python train.py --n_layer=11 --norm_place="pre" --norm_eps=1e-06 --rope_base=10000.0 --qk_norm=true --attn_scale=0.0884 --parallel_block=false --init_std_qkv=0.0262 --final_lr_fraction=0.0 --batch_tokens=262144
Each number is 50 + 15 x the weight over the matrix's rms, rounded and kept within 0 to 99. Layers, rows and columns count from 0.

# layer 5 attention output (transposed), 768x768, rms 0.0829, rows 452-464,580-591,707-719, columns 256-319
37 59 53 75 18 39 73 48 58 35 68 40 60 41 49 52 69 54 54 34 30 44 39 64 50 78 63 41 47 54 43 61 56 73 24 33 28 46 55 66 43 58 27 47 45 74 46 24 73 74 26 68 52 79 84 24 52 56 66 62 34 63 51 48
61 67 64 41 39 20 51 49 34 56 53 40 45 66 52 67 67 50 36 46 58 29 59 60 57 46 59 43 53 54 46 37 46 54 47 48 54 44 41 58 67 12 69 51 54 57 24 33 25 47 34 38 54 61 52 54 48 52 41 51 57 15 52 45
41 45 27 61 59 58 38 61 55 52 73 55 58 72 49 56 44 60 55 22 44 32 61 74 23 65 76 67 54 31 48 45 48 63 31 40 51 40 60 55 33 66 46 49 71 70 57 43 53 51 62 63 39 47 43 39 56 82 37 57 42 41 69 56
48 52 42 34 65 44 33 52 52 38 42 58 84 56 56 52 52 73 43 38 52 66 55 49 57 53 62 55 65 44 54 38 45 35 28 58 58 65 47 59 52 40 41 60 55 58 51 49 59 55 61 37 71 48 48 30 45 54 55 61 61 34 40 48
50 55 51 36 47 58 71 31 39 07 75 63 60 48 54 55 49 56 46 54 31 63 69 74 43 69 42 60 52 34 48 55 53 47 55 49 47 57 43 74 55 51 39 31 71 44 49 36 59 68 65 28 36 57 82 61 24 52 57 22 48 60 61 34
64 56 49 63 49 54 14 46 99 61 69 30 42 33 32 65 42 44 44 50 56 78 46 71 59 39 63 42 70 67 35 55 56 63 64 34 32 54 36 53 44 64 36 22 42 67 49 58 52 42 56 49 58 52 51 70 45 63 51 38 49 79 27 26
37 48 61 58 49 64 68 34 50 62 92 79 45 60 75 73 78 43 51 75 60 59 39 46 46 55 56 54 45 57 61 27 66 58 56 53 48 46 63 62 69 35 55 79 47 63 43 64 43 60 64 52 71 37 79 60 36 53 52 57 46 63 43 78
50 47 48 60 60 41 84 45 57 48 62 48 43 33 64 55 52 46 35 36 60 51 47 45 27 39 41 63 46 55 68 43 45 45 60 41 53 45 41 46 71 46 41 73 31 57 50 67 50 61 38 56 53 39 48 44 72 46 55 30 55 74 52 42
42 19 77 37 52 52 30 48 47 30 38 48 29 55 66 30 71 44 43 39 40 55 47 24 66 53 60 30 72 44 47 49 45 33 73 53 62 63 51 27 64 54 46 59 38 54 70 49 19 49 28 70 59 41 63 55 45 21 40 56 72 42 39 39
40 41 48 46 64 66 41 58 60 43 46 64 49 64 49 59 49 55 56 53 50 60 47 51 49 53 36 32 34 31 32 31 68 70 49 53 52 70 46 41 49 56 60 42 42 47 54 64 43 49 44 50 42 43 36 36 51 52 33 49 37 42 46 27
53 41 60 56 36 47 49 25 42 45 23 58 71 59 56 23 59 58 26 67 61 55 49 40 43 45 62 48 31 48 57 30 58 47 54 79 43 36 41 58 60 41 68 45 60 47 55 47 44 65 68 63 56 39 38 70 55 48 43 69 64 34 47 26
60 42 31 38 67 42 74 31 50 68 69 27 48 46 32 60 48 18 57 30 62 48 43 96 75 59 61 55 51 73 54 61 57 64 63 54 65 44 56 69 55 54 27 36 63 59 22 56 41 46 66 54 61 34 28 70 36 60 46 73 59 78 42 25
59 82 53 56 62 46 38 54 41 48 41 53 56 43 33 70 57 46 27 61 67 32 49 50 51 31 59 35 58 40 44 58 45 25 56 48 64 49 59 53 38 80 54 61 48 32 54 59 22 43 73 57 59 70 40 46 36 43 29 49 41 37 42 43
47 50 47 49 64 43 63 42 39 34 54 56 50 40 52 52 47 30 52 71 61 66 29 36 51 69 29 34 88 38 40 62 56 40 58 39 58 43 44 54 54 40 45 70 58 32 29 50 46 42 65 47 85 31 39 45 40 59 33 46 50 24 24 49
41 33 47 28 52 52 63 34 26 70 29 41 48 41 76 05 25 56 62 54 67 72 48 68 23 66 51 28 46 26 48 46 86 63 46 74 63 68 81 32 36 72 54 37 62 27 49 71 33 54 50 41 57 46 51 43 35 63 72 49 69 56 30 79
22 72 31 60 43 48 79 40 32 56 38 54 62 40 73 43 34 53 25 64 30 46 25 38 67 59 66 45 43 48 33 42 37 39 42 46 54 48 49 58 52 56 62 76 24 52 39 17 25 45 29 43 58 50 53 65 48 66 43 26 50 45 53 32
47 31 49 72 75 47 44 51 43 29 38 54 68 29 46 61 57 36 54 53 53 60 72 62 59 64 80 59 54 55 40 53 58 79 26 47 43 10 45 30 77 66 41 65 65 44 71 41 58 59 61 47 50 51 68 43 45 65 47 48 40 63 19 44
35 65 40 61 24 78 58 36 54 46 46 39 44 41 47 30 38 22 20 71 46 56 59 91 38 34 51 60 33 29 45 72 57 48 62 47 82 40 68 58 71 55 26 49 56 83 30 46 49 47 33 60 72 47 16 50 73 34 55 42 63 56 52 36
83 48 64 50 56 65 73 63 50 44 39 43 34 17 60 29 32 70 49 25 63 47 55 50 31 37 35 52 55 37 71 62 82 29 44 49 79 44 81 61 48 64 56 64 54 41 42 48 43 62 54 64 25 60 66 72 43 59 35 63 55 43 60 65
57 38 58 27 31 42 62 43 46 66 32 61 61 34 36 44 46 58 35 48 57 41 55 60 50 51 73 53 79 57 39 53 54 26 72 54 59 67 18 30 37 44 78 59 65 37 35 47 47 72 58 64 44 48 55 78 54 48 42 34 69 54 50 60
04 56 49 57 69 49 32 79 61 51 63 76 05 68 53 67 50 50 61 77 57 35 31 44 56 68 50 62 46 33 35 52 50 51 48 37 53 57 40 60 51 53 78 32 37 42 59 55 40 50 28 47 73 22 78 54 26 55 43 45 61 75 62 00
44 50 71 69 40 70 83 35 37 53 68 59 37 47 55 33 54 64 56 57 40 69 38 45 28 59 51 51 57 41 49 67 40 67 18 27 38 45 47 36 45 53 68 92 48 48 59 39 49 66 50 45 31 45 78 62 67 62 87 62 74 53 24 35
38 34 32 52 63 60 62 55 32 49 63 36 45 72 62 38 66 54 74 45 45 42 50 58 44 40 69 56 69 75 46 35 97 48 56 60 55 24 59 58 41 29 56 51 36 37 33 21 44 40 73 27 89 36 63 69 32 57 69 44 41 36 27 56
48 32 48 46 30 42 37 51 50 41 62 31 71 59 63 74 49 59 69 35 67 73 74 56 33 56 22 39 42 46 58 78 40 53 69 56 41 54 39 62 34 57 65 59 31 80 59 34 73 51 55 44 21 61 45 43 37 56 64 60 60 55 86 26
57 15 65 43 79 44 39 40 31 53 69 43 60 16 47 80 28 49 57 44 77 52 56 44 48 26 46 52 45 18 47 56 54 60 62 29 33 29 51 80 53 76 51 56 33 13 61 31 36 50 51 68 49 18 35 20 62 63 54 36 43 71 49 78
36 44 47 46 54 32 49 58 36 46 55 53 35 58 51 44 63 61 45 52 70 26 59 53 47 55 69 48 56 53 79 26 61 66 60 80 43 78 38 63 25 55 44 52 55 39 58 43 50 41 37 58 51 73 56 49 47 30 30 34 53 78 55 30
56 38 44 54 62 54 47 42 39 31 68 76 41 47 48 50 45 43 61 60 36 63 73 30 56 29 54 72 73 20 54 36 43 43 37 60 60 52 50 25 37 27 68 67 51 25 68 45 64 42 56 26 34 58 55 61 54 50 59 34 26 48 48 62
51 58 57 55 70 58 44 61 48 32 58 31 53 59 53 49 54 32 57 76 31 88 58 34 45 68 62 49 92 38 79 48 31 32 35 25 59 68 51 53 63 72 41 57 57 35 47 43 31 64 45 61 32 55 53 51 55 62 47 55 46 45 37 50
41 29 42 52 50 59 46 39 53 15 35 25 55 66 36 39 67 55 68 24 45 73 59 56 41 44 47 65 52 38 39 68 35 44 47 33 65 79 71 54 27 22 49 24 53 31 58 39 55 42 44 52 48 61 45 65 51 47 47 64 40 32 66 71
49 43 68 59 34 56 45 32 66 68 34 35 31 39 54 60 47 63 48 70 46 40 56 37 49 68 59 42 68 48 34 65 47 35 87 40 44 62 49 69 53 40 56 48 62 32 62 38 48 53 65 56 36 40 40 69 48 71 39 55 47 57 43 57
62 38 52 35 52 32 57 42 46 84 51 71 45 51 45 45 52 54 55 47 85 55 47 24 79 48 57 51 46 37 35 43 31 57 54 36 47 46 54 56 39 52 61 44 61 20 48 39 44 56 33 62 54 31 60 31 64 49 59 39 45 27 39 69
34 44 48 32 41 62 66 56 23 66 44 78 61 71 51 29 35 39 53 68 35 66 40 52 61 83 61 46 41 78 75 46 43 59 36 43 57 48 64 21 42 34 58 52 36 31 63 72 56 44 68 59 76 43 53 43 56 44 53 42 62 60 56 66
25 65 27 72 65 50 47 56 35 39 40 59 57 44 51 56 36 48 49 24 68 59 42 42 49 79 36 33 43 00 50 32 33 53 48 63 59 46 63 43 36 43 46 53 48 52 56 50 37 60 55 38 53 71 45 50 66 50 57 34 39 29 58 35
53 40 40 52 65 62 44 27 32 66 81 48 83 62 51 50 47 48 46 40 63 51 40 35 79 40 45 49 44 50 54 33 36 40 56 33 57 40 47 56 42 43 46 41 58 38 58 63 33 15 39 57 48 53 43 54 49 65 47 49 68 20 52 86
36 48 36 42 49 52 63 49 61 69 82 58 38 59 54 60 41 56 41 31 64 38 44 53 42 49 66 72 53 62 36 33 33 16 60 50 65 52 50 65 51 64 42 50 40 42 45 37 31 52 32 26 62 55 26 57 67 62 65 51 59 74 63 74
68 73 78 48 64 38 32 49 39 55 56 39 29 59 21 20 53 50 29 67 61 53 33 28 61 51 64 29 67 59 53 63 32 46 37 54 85 47 70 42 57 43 22 57 51 88 27 39 57 57 39 66 57 51 58 44 58 35 57 65 57 51 43 71
30 67 35 71 31 22 78 37 68 49 54 55 31 44 71 50 37 45 45 71 56 28 56 32 53 76 42 55 45 56 65 46 26 39 62 23 38 47 59 51 31 54 37 13 51 44 58 64 54 85 49 46 66 69 47 38 44 37 23 45 39 37 15 73
52 33 42 50 48 58 59 34 36 50 70 53 80 62 59 35 65 61 35 66 21 45 53 19 52 27 50 73 41 44 39 49 33 50 26 71 68 56 80 41 49 37 57 49 44 51 35 53 39 17 49 75 55 47 61 44 74 69 39 48 44 30 34 69
# layer 5 attention value, 256x768, rms 0.0792, rows 196-208, columns 256-319
85 39 50 46 37 48 63 31 16 32 28 76 54 49 63 34 59 54 44 43 49 56 71 50 50 60 73 51 74 40 58 63 55 58 49 57 53 47 49 41 65 59 62 57 36 52 57 42 61 39 70 64 45 61 28 87 56 57 38 69 51 44 43 54
43 48 34 59 54 70 45 50 31 53 55 57 27 68 57 84 51 67 48 79 31 62 34 50 34 65 68 45 78 49 63 34 56 56 63 76 62 44 36 66 79 50 54 20 49 70 67 44 31 31 45 50 50 35 56 74 56 38 64 49 85 50 42 56
45 48 53 52 37 48 50 61 39 66 61 32 52 58 45 32 59 54 59 27 39 35 76 21 33 18 37 39 44 64 58 29 41 67 65 50 47 68 47 48 70 49 35 42 49 49 39 70 63 53 44 62 53 57 47 75 49 44 53 20 56 48 58 20
53 21 48 56 26 49 62 52 64 44 50 59 51 20 45 45 29 61 63 70 53 18 63 39 34 50 33 44 63 89 49 37 86 56 49 47 66 62 67 38 31 45 45 59 72 31 52 55 34 38 53 19 29 45 59 55 11 48 49 61 36 67 48 83
64 82 33 55 34 36 57 66 53 54 38 41 51 32 52 65 43 53 58 10 35 53 47 39 31 68 41 62 35 31 68 64 45 59 51 54 30 63 50 58 64 70 53 53 51 27 37 44 58 22 69 58 61 34 40 58 57 43 58 49 25 53 33 60
47 42 46 65 52 38 50 71 17 61 58 59 37 44 40 48 55 47 61 58 48 88 18 38 54 63 56 48 47 43 60 45 53 62 57 00 39 37 49 54 52 37 52 77 26 46 76 30 46 25 36 62 20 46 51 43 54 51 31 67 63 71 55 43
57 18 49 47 44 37 61 49 60 42 45 31 62 34 55 65 43 87 49 66 53 46 54 42 67 62 43 42 36 48 72 62 46 53 54 60 66 58 42 22 50 39 57 28 32 60 43 47 57 57 34 34 83 50 54 53 45 36 45 18 34 68 63 55
37 69 56 37 66 83 47 54 52 32 55 62 33 75 31 51 59 45 36 64 60 76 65 59 42 30 66 24 59 44 61 22 75 42 42 70 57 52 35 47 40 70 73 67 44 48 67 70 44 39 82 62 46 66 05 78 60 31 67 39 67 44 55 11
52 33 52 47 46 56 72 52 89 26 80 30 35 35 50 36 39 58 36 73 43 32 62 68 35 54 64 53 56 56 43 47 31 46 65 64 44 60 48 58 48 51 46 45 44 50 35 54 33 60 62 50 65 79 55 69 46 36 66 47 51 56 47 61
41 43 56 48 55 67 72 17 58 64 63 37 65 90 46 45 70 39 54 56 62 50 54 70 37 38 70 55 38 16 69 78 22 31 45 47 36 72 61 31 64 45 60 49 26 64 56 48 50 64 44 38 60 42 47 53 43 35 47 44 43 47 53 63
63 51 44 45 54 42 60 38 83 28 30 46 31 37 60 44 37 58 60 46 41 42 46 55 25 77 60 56 60 44 58 79 66 40 44 32 48 33 67 17 60 20 29 61 54 82 16 55 61 83 79 31 62 50 51 43 58 50 53 74 42 58 30 63
46 38 39 35 40 56 80 50 55 54 59 19 61 55 48 55 56 42 65 66 35 32 56 17 32 41 55 52 67 49 45 37 69 48 68 31 36 39 63 38 52 31 95 34 47 38 18 45 24 49 12 76 43 09 53 62 50 52 53 73 74 53 57 67
69 22 39 59 33 33 17 76 55 28 47 24 50 42 58 35 38 47 50 42 68 55 53 50 33 24 77 60 63 46 46 51 71 31 61 40 48 26 39 59 59 34 51 38 54 53 49 29 55 54 46 44 67 71 33 55 57 46 86 55 49 20 63 51